python train.py --n_layer=15 --d_model=256 --n_head=3 --n_kv_head=3 --head_dim=128 --d_mlp=1024 --vocab_size=5558 --activation="squared_relu" --norm="rmsnorm" --norm_place="pre" --norm_eps=1e-05 --positions="learned" --qk_norm=false --attn_scale=0.0884 --bias="none" --tie_embeddings=false --parallel_block=false --extras=["some layers without attention", "local attention windows", "hashed n-gram embeddings"] --init="normal" --init_std_qkv=0.0436 --init_std_o=0.00796 --init_std_up=0.0436 --init_std_down=0.00796 --optimizer="adamw" --lr=0.00142 --beta1=0.9 --beta2=0.98 --weight_decay=0.15 --lr_head=0.00901 --warmup_steps=372 --schedule="wsd" --decay_fraction=0.274 --decay_shape="linear" --final_lr_fraction=0.0 --batch_tokens=65536 --seq_len=2048 --doc_mask=true --train_tokens=277600000 --steps=4236 --dataset="wikipedia_en"
Each number is 128 + 32 x the weight over its row's rms, rounded and kept within 0 to 255. Layers, rows and columns count from 0. Numbers have three digits each. The size before them is the row's rms in percent of the matrix's.

# layer 6 MLP up, 1024x256, rms 0.0618, rows 498-711, columns 64-127
098:105140124147083093172149127140158104149105133135106117168129153177140174130136137103128164154143073127164091155132058104170136170140172121151108163104158105140114092171189120174142130149136128
103:105061100204168153175164094152128143123135110085069118152121071088149082152155115174059169078136196139157132057213124130148132079117228145154137127093160128117156106047128132156136156090103097
101:138035172108103107148183110087139113104146194120119143135093107136131133147149123141099103139199133104169145100166102176156048126093147155126108110169082083114139154116136094109118115146136134
100:085150077065105165159107098137116133110116056127158145147090124147162149136176100183071065117102119114179086110093091135154135091131160154104120168108170108126183168042111139091138184204087134
109:145138136116121127183112145194155124137169057091170080111037180161101103104217101203129150114138124099131145060122142203180152120170106151159128070138158130162097110085080128138130124091135155
105:176113081112152162174099132123154094105137149069119135153144120133079091165153103101116124139139171108172152096120046106118138134146094077176128162141207155121121126101157178146119217144143145
103:119097158080116163205098101156109167085175122146129144177055105116180123176171126083133144109112089148112092166146147115167117064172091124109154112115168105117131129081122061112097132153152131
107:166113088154168139165093124095116110095101137082151140134115100101099126189153117132144128121153083055120123152152095162136161052125145092080104182084097138123156071108180129109156136181105129
092:125149136158089146136074145101188145067122094124122189158109156140113105152137113121138067157106140053146107082097092168073110140157101121125094154074142140112192127117168148156068143141167204
090:138139118119100124081157121101079140088148151159087124123146143129139115116117138071103122116166119157135163169108115158115053109102127090143131160094093123152169138149161156136106124147135151
085:109122132174137144111164135131044118115130180159130164122150093150186123146118135128109155123118148168142140166117144122163122120133062111139126208145171198099127175070117127145119111110153094
108:139132166129132153134149083134108147115120169144076100188130082099157116100100086106120098158120132112176104107107121077150113098180116124118125151112098070191190062134126162131145094145087076
103:200164111152087133107109098121151157116093123137115098129154162130097117138083090149134095154154124090157153134087111154137129130063093099157146191117189111133148083123132191159150174121103167
102:121088117112102122115114122152061103146149144115095113120108079123181105141130122107170088150124141108142184105073089114132127115124171097189061113109145151128228110128172148159157186214126150
109:069187160197112117129077115170149127169202150126139135101144081110087139119108135140147054142211120125141111168114109095118174148144097120139121117134131127131145147120183124064139136170158152
093:100130175140177138160110133125135125117139146174120094113127056141137169137145083084156150120119046102137141089045129140104124126105109162054112121149111058125121113110118126146099132097119112
092:076097172183122068137133130134110168132188149145122146127127080155084144133167141155170131076166132142144131144116125101194106076135138114100110153107149073209137065106124155027144116141149122
092:052136151121085173217118148134174136107156162148117114090091144166172145151104073093102129115137133100157115114149100148087086129090082123142100142140107082096171124121154114103109109143112173
097:113140154130127161094142158103159131142118118078123098091071109099175126076056124098158098066130101096182153132129143135107122054143105148120075166117165134125154084138079088141095165129178142
099:194131085114049096174131090171137108124142088108163120216152076157115115133162123160119141102109110075164122153181097112125159123068161104146129112150121149069107136091095164080129170168180093
115:152109082094052092164106109065132140078119136114116105156128119081072119142164134135133157145154141135172147119156088132067143105112145026148117131155149131130143118131151075137121177147111109
089:118135126157094072139149121134105136100168138131121106126143114085092081119135132118087093142170180095148111194105138067121082040165121109120120146106150119104099111173156146089072137130139159
106:164090092092062070151079116105122105151143118103077174147107151130130149121114144125132092106180113143108155121060132073147098152112106060118138196130152162147186154138083187118179156094143157
099:134119077138048089178125112078132196131138077126084154142119101099060162167136123178065106141109182117117133176087111132150174109138142093142101116082132106157205045153168112130142139159115101
081:129112140138086058094111128122098180118153108161086106169120116091127125067129096151107077165143147106169097157109118147113126110157099149090131190065153175202187123131106085093107159181142161
085:189140113143096118169172131054099183155095092073113095117100055142166149154068075129087120154114162128153089129133122159117122076135147139163144155105134150126132150108122155185111111168148125
099:090134092171075121131120101094167115074161095132082157146137099132164144168213116114096084119147217097157162137131072083109074117141096096143144144157175120091158096126157145091114142081152123
101:128107130162147119119084148086123116137119100109122183104121054185152126163099085132117158141139130142145096081128123209153194122117140144093121128153150107174158096117097104145196127124164089
097:115136134209161123200091104043160175116127137172134108120112138117128148157142111189068124143104160066107151136124068081072147090147107126123111251069115143121156055119122155113132168176123190
100:116151082100164099169119136172116099169088148113072173157121118141138177117078133089167124167125136064153133117094099054100134197138141096160097180113164158151073119139141096080107180081128193
101:079093138146141163240135118095155141193084140068135154115112127124120138121109069138117117155140134112132172126081138141139166078097112115139108107089101153168161092132131071131147138201169125
094:146056115095126163143158121125159160067113123141126136127104117093099130201135097131123142157089117113205101081138085143097146207078141131145068151143154062159156157125132116127082125105186091
096:130137131135078153102103076017102128174129083136138173091122113139145135119091144147176106182148128154182150113094160157195126161110145099162087136116134095145102082150107145105139138167090124
108:118098143151111144188091107144157117146139131074108133173099128123075210091170077160165151140090122078156111125139132112047178122079166139147092149114142154158108122082142143102195169114113112
097:131076140188156110157081137083188118078148130136069105118130157115111132166151129190159115079130102125137089127125108096138120124035130148141048139072114103123108142119152133133106119131122138
103:080149134139091115166143126130107158083121096145119148182068101119125078111113138120141053143092182121176146131037155083118105099135069146135140151084143096151104102163119140131127151122153186
100:093112093160078141117124115123107152125087121146152189156141100189124110128087117139136122109160122144146104159114133050193124110113244105159096162134162145187115038117203111092134107185149131
101:131102152132117195154126123162107136125129158109150145143126107138118150185167140139103114191155112117159134137117089130095175076078150076116089174109115136155143120149159152149068078157085144
123:145171090094162160136146146155150136059172099125144158132107131168149135119124150109149077129118107148183163174109104089116140107066090086133131137174181118165150133131115159093175094108154187
102:119109125176064088133060088151102084176113159090116099192138107150073116122102097135125112138115108133116098084119137154141114174095195099181096163164137114137124131116151105106161098129154095
093:158106115119135095117127128144127121092149049126165174142138198101182070142093150194153103089089096153128180115149077061107082167146137074129104117111143172126052144122152138125105122103187104
089:164109126107079118143189129076122088096150121132096144185122111139109177110167104168165094157137133156142162099154089092115092110122169055148106175054127159085168131165122108103164122146132093
103:147111127101122166175121125075195114124145106069159163144144173205149123164142123131183191121147075087121140118102088163178183132132152164087115121119175160088125118119128070182153104105120151
078:170126121105111080175130115122062091149190089105104138184121145134130185130128131193088106086150130153193230116122110128182082169074207158183132091100206168146105180101151147160142155095124104
091:139112110095133142201140158138143094134125083032152096147055163118093194150153077166127154117104052108125180118100175175132208156125144123124140118111082123161156153154171120176141112128155131
101:049134164172134069146141149155116216137013101046136080174092090121101085082146147150135093099130117112176126198147125087045194117114125105120101122123105133124129140081141135081088136170120155
103:054164115139119155080107133091119158130053178145129171161089159159124097120155085102141121127143064124184123121078119113123080063159106121082116207151134105143109152066073066152099151116122125
104:132058166155082142161100094101118189088062085093154109082109156134119161134089092099115098083142075148138133145070125143135143167085175133140064170158124118161097136118150108117148162118130110
099:113118106180052142122146115135109145125176157139122130127122094180091163107142134117126086114130154124131135170160100134101120116132151131083087109099146146102106098113146121144082128183153095
091:104154166084102188127119101112217106106098162116142180160063131131116111145163093138092111122144082045147127117098130072168127088182139140156103088093100109099128112086090102136123167146136152
094:102083111177105128172156138157147130148150097127070118202077101170133133123126107108084101121065129099154129124120104174074193113092121137203136198108137096115151099096054121115097137046174188
110:111130161119097141142149116133156163128086096131122137161116143139115135134156022137162095136114126086127162115113161147115179078130182133119116150135132107113150156097132097164118129148128109
106:120095109143085087168094146101183159128098042092124159136093123122059113215121117101101081115140186091181137148120179131123126146139105152096091132097106129142096089150117121160107132096115200
109:120082076134102140182109092177117162072111068138120117138113107161126098188129094137142096190189147092166113124126099094141116125159104155110100192117172096155125091127100091096157115216182154
119:118130149134151128129161164159188159143188151170154133116089065100137112108057149120150090100188145071160124159148153069105175114108096159144109088076133149085121115080143133132109130114106151
117:105054058213147120192116130131124162117140108084171118112124119116079122149140070151118142176165141109135153136056086145146106126117139138116102208160149125141103110134133103062179166097115168
105:176129144123081164131163143098096126156093072146088133120132155109125116223172143127127130097102132143120189128083122158114136148094140106107086195154148132123087098102121168169116231124118139
103:116099132094107064158157074187112117159131164104125095145123155157110058112183110095123175099170150114169166128123124063169093116121085099172170178075160114199151139136169138081101102186124090
112:165095136146107138170118148074134123117152118140083145166080076093121151190125095147132074107158144129118119107146139104100080159113138107129142156180133166150177153118143121124171121106177184
093:092155160172115104096172141148121140133112143133036117138142097113145122215124125142128142157147161067173165199091079095182053090125119120134095168112069132157148088154125138170086112135139130
095:133157157170129171139101106084119163122116097134162143159115119187102142165068118140076086127116136183176099123151166139108154108106111137062095144142170094173174103162120153109148120152140101
098:103063051130107101144144128182130131119169072053116154144171079156107162131152120113137135119108084148160154108134163144126153065113083121097150177107093122170106146083115151072116200161114181
086:123168115120057127116095169169161101117166135150069117140115181149155142167096127135115148108103129115119116094127062133174180176174079079157153145168120183098100149097119156156115125084114131
098:191136138147116124151057119140088161106147043103114146113089108181183159159129117140186135061124127066157146115150103182080096107121178106196145191162149127157155144088134115112162184155129069
104:139113105123064122136088042184163178073095133070114137123102107173095170156096113111130087140089118140122179158158101088086092128098165107125150179157136128096121108107150118143162087108107140
088:145098089117107106136123134174130118120123077134133174126076080110075165158071101123140099120142113137125169134114140080151126088117118111158089155127178129169147068168134122157065158240137139
113:155191028136043189178108144130108128124089163130119098111104137158111112154200136159092130113195122120164105114113123137123075093109143153133083117118192088146163118129123155128134133107169121
101:114174111140088134105136089172141097111123106101147092143144076127142141205081116123152100157131138105117149112122131135095165194121129087072036154069143118107081170111143124177161159145129119
090:098165127127105173115081132125158160097099162139145105065076118122150158173127139107138116173146178030129093071074121153117202151143127149150152159135163090141109069095108161104129143159092060
093:118093165136136138123150102118127129126130078079100105115106172135079068152139076191129095128119113096152135137112097089158109114109125176101100161129199135120137204107148120070144147121077086
099:145140093126033148132081058133097128112137084116147148112120110140104177117159127201113085144136144097120085142133095148096132126120144112105126184103176070117149116085166129085156140169096127
108:116145059154042137115106105126123163087181140158090091110133155203116096174115086170137098186112142048121183144119085142097113107133154172123157154131127109135106174093121139119118214068123110
098:147128147200158097135134148109152137144067198100085159125155116165153169164168127143116150161109113108148115117115088110069162123110092152153150217140155082131155132080160111152197127124151094
102:071154118120131149142136120158151196159108109134149149110085165143065071113174119108097064126086114116111133116152117148132084173143159086103134089121133124132147118099140050110074181139179093
093:118095156149045049092096086144147144154188139127154166114100129068117135106170047156182072148147080060127123197096128083109106148153071116150077158106140108194112122128090087106090111110098150
098:110126141137096090134094108120099096126190028131085081140120118118117158191117089149099077120121139118212134080102105169113093161080147102168100086093208215086164159128161153190185126108146129
099:117136096127126123132132014104084141074137134143136169151122152126159116127123104120125098129093159144189145143114121073184137110127180137162105107146169187138149079122200108100157134113144109
127:127077098128133169122128116093159170094168147155113160191135112094133153185132063170126139179152121116137108131072141093124113118154117076169149078074111086077151115112221112096183164145117140
108:050107156144138129138200126143129125162163175121135111123127097201087104149176079175127107101139217098136101146119126172141143189120126132185120141100149118128112149128195188096080116143145167
099:115156109153113104151071116174122099101177100113143157134103136107130108174154073132086155106142081112136104140086142127119115156136176084159133194098128110142115107151138146049161104143186134
095:110106148123149156159100119125150135099120167075116139146118096133103193146134113142116145099105166057125132083112066135122159098148133056155072174154146136093142080089156098159110159096103203
094:160060153091135143121052135123068158084191113125124132141119089115149165161095149109106091114099083145128149180135110157175183159065133101115067158084125128118164118159155124109118147059129118
109:101106062249089088115116045124066111138075131122086082096132151155181147147117086167114083097171096139151086122146107158100061093104194124151141126124178063104163179126170152157119139192213105
097:148152139152122085147117137121118127083111098078091154139125093169133134221161101213117103184112161136130172166112129145107158174075137141126144150144191127170211137106120150144144192142127125
101:182089057153128155126143078136101163124155130058092103115114085081135135176141120147140070106087131166188182160117141136135151138183119109122110122086097211127156100123121145131185148130130121
085:123118066088157089124112120146094120144097157098108132148119076186106192121137116120160121155120127101128124129136141120107158103100123123215125068155160167117134074112139110126096122132131142
098:100140112114149126141118118148149151076115085122119225109114138112089198121152096154178126143090144107148135182166074107091074093124130102134097115123101205141127132140201123107112171181132126
100:140141085103109126114167031154164162110099137129111139143121129178171127128109117158089112125140191129146164142138089107172118086092170161172128112158094189133112066105090089145151205113122115
093:161104120153088119161153091116140146109140121090086122153108139122107166133077058158086138145136081110150100088084128057098122032124154118155141208125076190149152112092117149117145151191174081
115:123116067209096163134095097180131106129115107104105121132097159137159038125148115156080129136119074142129165169161101166117142157134137135118157132079137144137153159106182115116127156117140142
104:154138147168124097145070135148098102127143107098101163145117094190141108161121132126108102139159171125179144134104140098093159188096150096169109125105116181193164161140132139142197149143145137
093:138123100161073097149135113167056170103078092123159078093090054209145072147133095186154074181142112157150127083102084161172126138106185092170114077111166114150133104158143157105136110192148160
118:105091100192133141178081127142177100147126085076120175145094180129114144144152141100166129157149088060125109132101162103154166111103154115158114160136130113138091060174087127179131125123138200
128:148119165115116172166163077168125135094120125140135103150159065122159106163131128096117133158106137099141128155080100098120123132078155107118147095084135116150156185136202073084167136167113127
105:143137061112093156104117105166138102141113048109087167106118121058164143185081096133167065206106133121146152124127123111164142116100168134185115140120141151145150095141162128079127152167112136
104:083101120128165097135126071135153111135147132107045131113134133150134078142117164137105118132160112106142089166055126143104091123084123094153135115179131166147179147148139127088136130183153118
101:150120142141102144146079090093157144114111055145139118162127186150137132126135115090175123190146083126127155131100114155075101102079161091172119073125169106092164125145092130166116096131171117
096:103080095122157112134125150152157116094081170067086142155112077138138126109089122162160108085109080104105203165083152119190169146069120046179106131168177082131160107115091162081145122114215122
091:082086073128104086105115087187150164115107195142098113137127111200147165111076126120121135119119137128141161147114145163118096120052132085178084184184126088120146106138095122103127129168119171
105:112111108163159118129124150137144105132167110052123158165093091161165082149095110124133137123142141108164128135101102155129113117073155087114079114131158091181151158118143122116155176094179124
092:098082128148123145133062109132191175176105115126163111154144143152152140152103103155131131123102176126157115190104106155085135163161147130157101106122132153088133162122170117157097191125106148
095:097131123126109161097182116138104199163062105127049125139093127107121132119081151180090058122111080096101130099149115075116068124113104162109126155160130161079101178101101157174108115133149112
104:129157134143046093095135124133146107131188131126083068142155098115160108095108072122163091128159138084139145129135108077088196176154104103103067173142127206075127116054161126085100167109173125
100:129119157162097095140123127094129144118124073060074098109131152173131111142116119163102102142117115116193096141092115134096174160079138127088082153115126158115101145152111130133077091211139185
100:096152143139126145101127112097197184159098113089092167114147124126107065140069098093116060155142084089097124149150124095169184075209134136163109097133123146114162088104113135125092099127132144
085:071138116157125123180125099100121151109174158126065081142120154098110145147107080207172179156074133120115149138105074116151101107153113158082086123159154102123148153181105154087149100143141143
091:154090126106073133171116102143104121097153165083135151104063151099128109118160087145121092140150146060162102081145123129120174127089159098175153127135182144138086094152119128122195104171111139
123:068142093158050098159057112144119178092108101134143145082153080154108138225091136151106135099159134109211126140136140155124089088136198131134141171089125137134133112130115123132161118123128130
098:135101123124085137189145095123165165098176084078125177124127133095078136172155151092137143079150093072134149127110080153089168101105186116117076119069093143131160161123085138163142181120095126
097:140101116138077107109129106071122113163151118110094134095101143155145125097146151149174065167156126133148176110094046124157131139109187090134106123115170112155158081094119099148142199187101082
096:111139083175103100102097081134153124126149067086146137080114185154121091159161133151073115167101175061161107153114067067132148183070195142164133110103115112116124112125183150072158195145121134
102:182142131152172132196147132176099105110094144122100143186120067146170143167169116149134065088207174124159114169122109120151112135144089086167107117194137184105148051057121154099136197139179156
101:123095108118108121134109080098131119124192180097135119102125077151128120173171126123096106147118155121185113165075101117174154109144156121184108137152092173105186079081090143073153155137106150
097:141094114103093168151160106181162190118158193140102155089129161143138174162119080123119075181044142162169117175160155062140118165081184114091088158078088142122100109119084084101118129184170155
099:131080110152083129140157119087092103094157137134113131123125133150149180129121092123126112114124034126152093143096129194089130132110137075152104147086082064101154100134122127104137142143096083
092:080103092118131068158090045043094117029130143151142125150089221137125123137124096131154145122148123161161111137082099158132096073112123125163138108124150162149158122114148105123165112172142178
086:120121074118165130149125098136076118063181088095127112136136134140137083185142151180166049084095154090128156113138098110146135111158098169117121130090152165171166073091180107111154137143109186
099:102097114189099152133129114122151209104188120105156069159131127131164162132150117141132130180127125065173154108119108107110129141107071158067076100103123133134129157134113132128104137115162159
119:086153133226163106125080047115144211106124141161138097152095159148037075111166066119149113109098165106185101158152118100158157091088133146166068177140113119112118128061140151082122146156088065
102:076119107145133090181096144108065128116135110133163157101070127192110114132089151131155071063188155156114174187145168115091088141092120086128147108137166138163096127135135168117118146126150093
085:131128139139139161155151138082157139107068121108150179139137107126147111140143085088078153126112146123122140179098152164161183083129133102118143112094119158147149085149122105138075147195163137
101:096133137129160097113170110043120170145074081150139123117089075121185142168162097137089120180121143108140086120105099153109114106127094147175054149113130098110109058184169140041146205175144187
048:144121088164132102150126114151144163106117114097140150101044142103088135142111082181142114109149166077132141180098066117147143150124131111125012203099165131154163116122106096118148137138159164
109:126097120126173144142154119180155113160096126115086202138078122158078124128155118110140157115156127117148171103096146141158147142113119146157075108167129155151141144092138126170156100102163094
103:142136084125144077125143087109067170121105182121057175164119047133091187153093123173156129151129150129190117133130142094158115100137113114190079149150148178148104097117125133129174126156087065
095:146128086045157132122147111115119124113136104065095088134122059146133184096132124125126148132136115102179186113093137151168160075060154025172108085143142133181107113148181181085175127121127121
083:126089166139166079128160099114158108128121082116151155153129208101131112150123070164097146047145027104135145187101151173125147156138150130084099212119138135199092150112135088138134152125132125
103:150102091129141173146118129146148098141116085100134135129130159139153116095167108111103072119211124088168064144138149146099104060174132143098105152140135124099082135030110096126108136185107102
093:176143118114127169133110117169191107090137070115142130164135166119093166163207082112122163120106111076119119194116136131116107133142134134140111149140170090133187066119121149119113094141130169
085:168120181122077180120129172116162136136118098110076177173115162087159131125133119170125077141110129155187118112118086116104156105125113145097131202180243113103116141140080167125096178140138181
097:147147115143050095117116152103170168099141038144085168160147148141134113144103118163100092169089149112206118165157095158148143142070130114100136174129124149120151182139161145088094114217110131
109:162131128092142179165071133133108163146100188110147155136071108087130166148154102120107124140111174075129082133129113132108107118111145096118082159175192115103121115100162079177116161131098158
093:126069098129088145122104130171061175164129079139184152094093153109162144149149112105100187116146105149089093088115131103104123124134179144131086235122228079100134112087124127122083170112155135
097:117115120121125128211072132144118190160149135144079100128126199149110154181127094124076108102163102119143151132134101150149122149147099108065093142086137121120150064135138168140167160101129154
097:121103178144172131111143120106048122092115077134107111134084173123105147132155108130084053117059141147161137149128096056133111157112155102121133101112132157111167156116151128157107096157107199
079:128095109068121127169102139086116109075145093092115108103092086087116126118091116140075108124173130115158166084080169099160133108106109159153136177096100163119151109175171099095123122162129142
088:128113069060152115124167080157185083128140146130072144123106116159120128150119138123181142136114147102183188167045125132148163079115151132191149076120131178124120105078223172105154143138147163
087:116117055088121125144158130160129127109092105125049145132150098163125164136091113142138114142151160144151199127102180059217150067095119078150106093109136176113118092174211153111069169184135134
097:084086071137041033118129100077086166154159124125172124146117121098099159108163134234126131097165072135215126122133151143085079109101102162105070143058144110121151105095095117109187160143092134
102:145146152084080125119099041086132171114148095131128095109126044169143102212120115103121135127129116143174134125092100124124174118115179152123104127140164155184152109126154104104133169127102134
101:075109143119135138140094148154118176133198097145114127151130082163202086166128114168169157123122050131133118142152094101096160144208133127172085130132145170164105099129112162096105172103133076
105:155106080106108050137145135166109122163146068144096135186118127115149090097106159161137112148104121134167172155151153098149163067121114131167133125118111165124144133093082146156081149120149144
085:141114114120107066150144125097135186047115093149115161129106100098170107127119127131065087100181089139142157126152165088164106132124080115110094209125119093131167093115089108170086114098182137
098:156164148161144119122115106167123184154083116079123126119139185100158162126186134141180098102196074104153140159110055099113184145179144114118127146078087143104178112134114163121132189134136116
085:111096142174149152125087081122152149167110126152165111132149187159114166097124130096148114123123104106128103185115144139144097123153139078134133150149144130116158076145118102114146130108135072
109:119134126132115153134099129142143157088165185123139087144111096174111179154120104134097090110133149089174124185132134052090115068097145147171145135101119189158106082123142143157156128137130098
090:120183117211055083137166132177119106123173118117151136117166138132154119144086110143130145101144144089163125167160068147148192048152227090048109154133059147134138117103126152154095160113127149
122:094154090125141090139144092083114157076116147124079110170118210101163154161202133119137128165059089110195085136104106140095088091096100125103093118110196153124142116119090155063131114134136123
100:060117143146078142096124120137117136108165137126061158086153116145137144108094110108135129140148135137153103113150120152067133069102127104172139144056179142117089138159195126123126163146134124
099:133125133105088125149141144173122124161148124071115165082116128168125195163111108163159076109143097105097136105127112116202078155172140088123151163164114170222206141106092146140135127127164135
095:092107124113122141141131087159113137158085150097101083141144088192177149107168084154136137103143128160183159137179109127150100140130133158169085172091134112124109097142124120096130131109168138
114:111158136111125107160129135116120148095105153118109172093139106165123089094098112161117117102131161058139140150183138051101119087059131150052136121134154138124156143111122108131126091087125159
114:104116120193072098158073116187115164144124136169152136125106146143089134136095107123091145126117127154155136179145118077066120130122092078137109125164136137163161052136161120131151088119147128
108:112058065154125109150145093139049171145084145117179135162108042123136125098129143138141095200158124122128184140093154159191157123160184122115133159129140104103137133140134101055127149181165144
092:087122076116080137128154111194170115145185145101153117119113153107152139163120087141124046125175077157153121106181090148156076102028152139141091133075134121177180095139109119120146169121143087
092:115117104154114074137092104121100184102108138140134195084109122151110151082189155144161152129121121071209176112125119117095133171145148120109094134117152132136167093114161104128088123116189213
108:153130087132157146129124139120104120129143134059083197092112040156160122122157116146166117135091138137093181104109122132160157121099124161129132234090199156162106104120058125161097211094163164
093:083117109176166152154066092082141153112134101146042074161119104194110159129138136127104172140086133125152129085107091144184155110126157187120080132065111187117138144118122153157150072126204101
102:090069092142171128160139144082177169126139095145088080176119152177116184091181119096159073132106089098163117149111069156084100097105116177122120140153141075126204130110105116143083133140129168
102:100124048148141093110135119145119210107136158081055050174129094186165107093144114167169153099104115144110127151087071106181120086162117146131109083080112153092103117080034083142155194116142160
102:170094119156041178129091071063211149102164095094119147115117158199133127140115120134084150061180106086120103157097086138161136118155158141136130133143118130125162128128147155154185159152140137
106:173093137140096125127066069138102173122080107108163091146092123184133085140067118185170146193175174111192164093151128142072110174112133097103115177080158113122092138110163149140124131110060168
097:176113087069106160153072108094128133144148072096072150139088131119150134158125113163104139124151130160123156160103128100166083133144169106126139126098125156158112142111096114061130147141154124
100:146156090150112147133114052102130119081157096120144175154147069136188130197171118122172115131158148113148193110114092082116099164075156090149121141142128175147106059153115087086158125161105138
106:075136127111092147124107170129132123115153125148017086117105067119144123137169136111054106146112106074165117105101123145098162121105105150134093184072176164124156127133089155136179121179116086
095:122101065136119048099136083123091150128159157074161078117130127108158166109124113130214121126096111136129138112126139160143169152111172129197079121156158097185145118102215130141163144167134144
096:126132077108151158172117104142149109111143080164122173156115087182166183146085126196149084145158166111143098146134069141128127144083128136097127168184149182150142159116147127103135128166117112
085:094105126138180170156128078103134144079131170126128060123137109109104154111121111130142130164168163106118153107093107113193129108131050136108132105059119162134156070194181176076124105162161127
101:119141077115133129100113123197165170144145098140123119142167175095152156076226140127129068106148174159132092179131073149100076132117120118147137148084177142105147134174158121104124144080115093
102:071132108141058095194118119116134120108182071098162098165129083110134054139124125135056126150137150132144134141159130098114144125155101114173087108097085102101129050150162172196181171150134128
096:131125108091062121155124128151112126117134089135071139168092078134168171101120118137109108117170147128166150109099157052147117133133087131166115202163138091188143127129130111070160127070165160
103:128133087103097055123110077142161131129138111070180122103135060097131164110083104131131138121154129128121214160085126123174162124129151145113137124149088157122152090122187114190155190112141131
111:107130110152137118178124121177157142182122113092148145104147108134111109141097119119150137085095108065119146110130076125119107150168086101161145140122132106132140139046113101125113157118185125
118:114101118129081111124159079092122156113167111110116136166077167152123101191120108158117159169127110108166134156040107101114139122114098084181123129150163125160118122127111144192109133111189094
100:082111123140130154161101076172126110099107157085156107089110134166043128175123076193162128133124157114130124107107070157106114178157131073119102138143152152155201126037133104133096110127159101
097:051126186112064165142152072160134202143088121086144124160067133175153174164121129136069142126127108123087099126121070125098119169173127103057124147135179169178118182085090129114126167132095165
090:134107189130162149113108127063145141100155118047084173107128119119132113117225139159137149105115163118146219088087139149146179144122162117152132125127176128134141153122167095124174200125123130
114:069100158127186151096101122156191142106109113092099180175154161158069166140056158111058083124172151090153092176099130156134117177124196104128114187148145138145151127075090193084147173110158172
097:042126142165159117145113129087089198137067071125153129119113101093075150107141088138112147118168111112190104160135135134096129135166129161072078141178153097153120103121107158127150164128108132
098:140149097128101144151127127139180198058174087125135184088146106135085125128187076119119079136167130085127156120134109110105113154137144136136097147143122112152083155131157115101176134148109141
108:089156129123114134112131117158146099115124105100141099149159129152129123101108164108134139056157095137082131145151089137131097122062209182150084083111135155156179054091105116172137111070173105
108:132101089165090120161176082091126156101089143051104145131118104116114154127092111135157083098113150122151093115134138135147163148119151126091124126087186184114115179128081167169158122090164080
101:172119115147135151154141140139072158111136127073131125119115093157122115189142090148133150037072153068175121161084087059143106094100127129097101166129181126129140074090141159153135132108153163
100:104129102162110166173119121122154160092169074183137177153104072158103072182108085159104122109123121027154140113131149187141172092080104072099127150098133096122206130113114129099089183119109165
106:150133117115099137060110112144126117075158101137194124195090135137185160104172148124088173134121134139172126126137140127097110123133213151141115162080098108071075112155127132160108146102178126
101:160148127125102092128099089100091096079212048150144181082128111122083173117074107127186120113125123099083092123122064169076126150110179123155103068143152114098143073103136088152179201094123106
109:190133149139112174098123083159092105116160127094125086181159115132174104094179119179113075099113157101163151075141121107115169144154103158162086103110132137095093161102144155140128141178139187
105:114074061138156073179129089165109167098137138044113136172131107175089146142191124149164148173165129152137118175141132095079167088070110140154134121092155120104102099109180108089081064081094094
109:125122153168090120162097118152126128111167095095139129115082098164117157169047123205107122108145116079148122150143132110114173051094102122135124157128096146149125148119140133139133129152118149
094:113102109089134108131110089087114155146134149127135192138156112140114144157148082170137091137147120142139117121107122168166115129089138148154103142084166158077134147116170090070125125140144065
100:157149137178110136110141089169107144047205146150096136149110156159152103118103050111154129128091143155141145189164051136115165078109109082081088102154082110087156104110184153129089099163168125
090:109143147101142126144082119116175170104111088164102118169145138149107135141174097152070143122153151155118097142082109128135120123141136146129120072132153169132138145140186128081119138139157165
084:142058081148161118163140155120105086084146064153163133162114152111122112083137038145176132084088128162140151197116100167182091110104106065054149146134145140138116127149109087116165126092133091
110:165103100104126096129078024161136122134071159091145108109116145164165145147174091097110165161101087133180105132108113154157163128105180060122132172072120144184127079097095130171138183099132079
109:114092158130107129173119120114126183123129095085130131138145111129123015132070090133101071071147193135136119179096154083142113124055154142154111155085160098174109126125086120073179144141178116
099:103122149174140190146157146109157117117187151103093101114135178144116106141157149114123141093105094106167157143124095143087141153134144138117138184085174096150162135116128128120137153111127155
101:087095063135099129116110173179153149099183122136150103122091170105116100152164163172132125067123105110145105100136157110127161141128109152100140170064154081130150049112092140129178146131118153
082:112139123112131152136106139049089118138167151062124096106067184105189159170098126139090151100138136142078168090135132181158095132138087143199098093091113141141109121124090059110143216110193123
105:174149142115165118153118111071142142077141157114094165173138142079121135149093126178160150147121156114110151116098115105097154094136052075101114178062116125163128150124138129108174106099100154
108:118080147157088107142145122126119142087143118140111132150133136077096183153102149147141065101194178128148118147116098124103084056118094116153114164120137097164123108058101118139126228123119193
103:084102099121109124117092151183127138099129038122052086169109078100115102151089143080094156111128130086142138136146157093122151046064112110098119149141142097169161097157124158111114081116172165
111:137133144144147151130108140134113116154096079070149122158108127149121120133070164170111105135104139137159116175135084107148176166094157149171096174109157130126174154090123120073071103112107215
086:120076069113067112131143097159130084102161106084117096121115177098134123180223068144126126119181070130120090136082102125118108113101121107093124195149098102131160143142174163123117171090131166
094:120097109125078114118131114078209183083142065107153093141125108142089102163140124117098129123164176120150093158145099136083097145149106101114108133140151112149177115149189150162147172141104148
083:081131156114127084162133119066134164122112117148136183076096123152098166133076078145176112085186170076139107124113178144186208110155134166148054073124137148090134119108124099098143105154100124
101:122137082148044124145162111115093156092127091061178089092138148185124131115137116146079082175132126111137126130086058079097165155125099102139137148086164061150106091178140162111147156191117147
097:130154144175082103150149155143121161123174099061097137121039159176126131139129144209082117142117105121123157095099109155096148115132166093217159130083087138182088144075181086118100126153117096
101:116149091161124052153127118124158154127148180175172100182064135151131153160120155104140087084150122098197116148161138099115118078099103185116059136099120145130102093073183150103113145086175141
102:132105125171111148114055148125142131090176140115082097147096126149156116144057115117135097103100088102135142128164087106181126135127136104063132140104112115106120155095125097113128107114154066
086:178122147122134142142100122093124140119069038081149151136145164133145069166153128117130126103067141161119167089108088128074152142105150132081141145125096109126143180109068077126143192152165125
091:101166125104123138190116102130092130050157087144072175174141086143146143117101127105126102125221166195121149154177113132057076153115075101120123183138183113128155160066151131163104111150102087
100:182141126183132133183100095165158112083063084133065140188126090137200148157102127106079127141160098114138165124138123123144143170177140091133115124143108130160144097102121106126124121142156117
110:120116069141142116137056068110138145065151124132148119122149025159149074176078089137126144108164138110110110111133089182154101104137182062197098109125133152125152094094083122170167138111157123
092:025140124133150178120090117043155200120126136181103114140123181135122105150143115161108141158133071054176117120100144134046092135187152112142096139120123135125156160090178079091082104141165152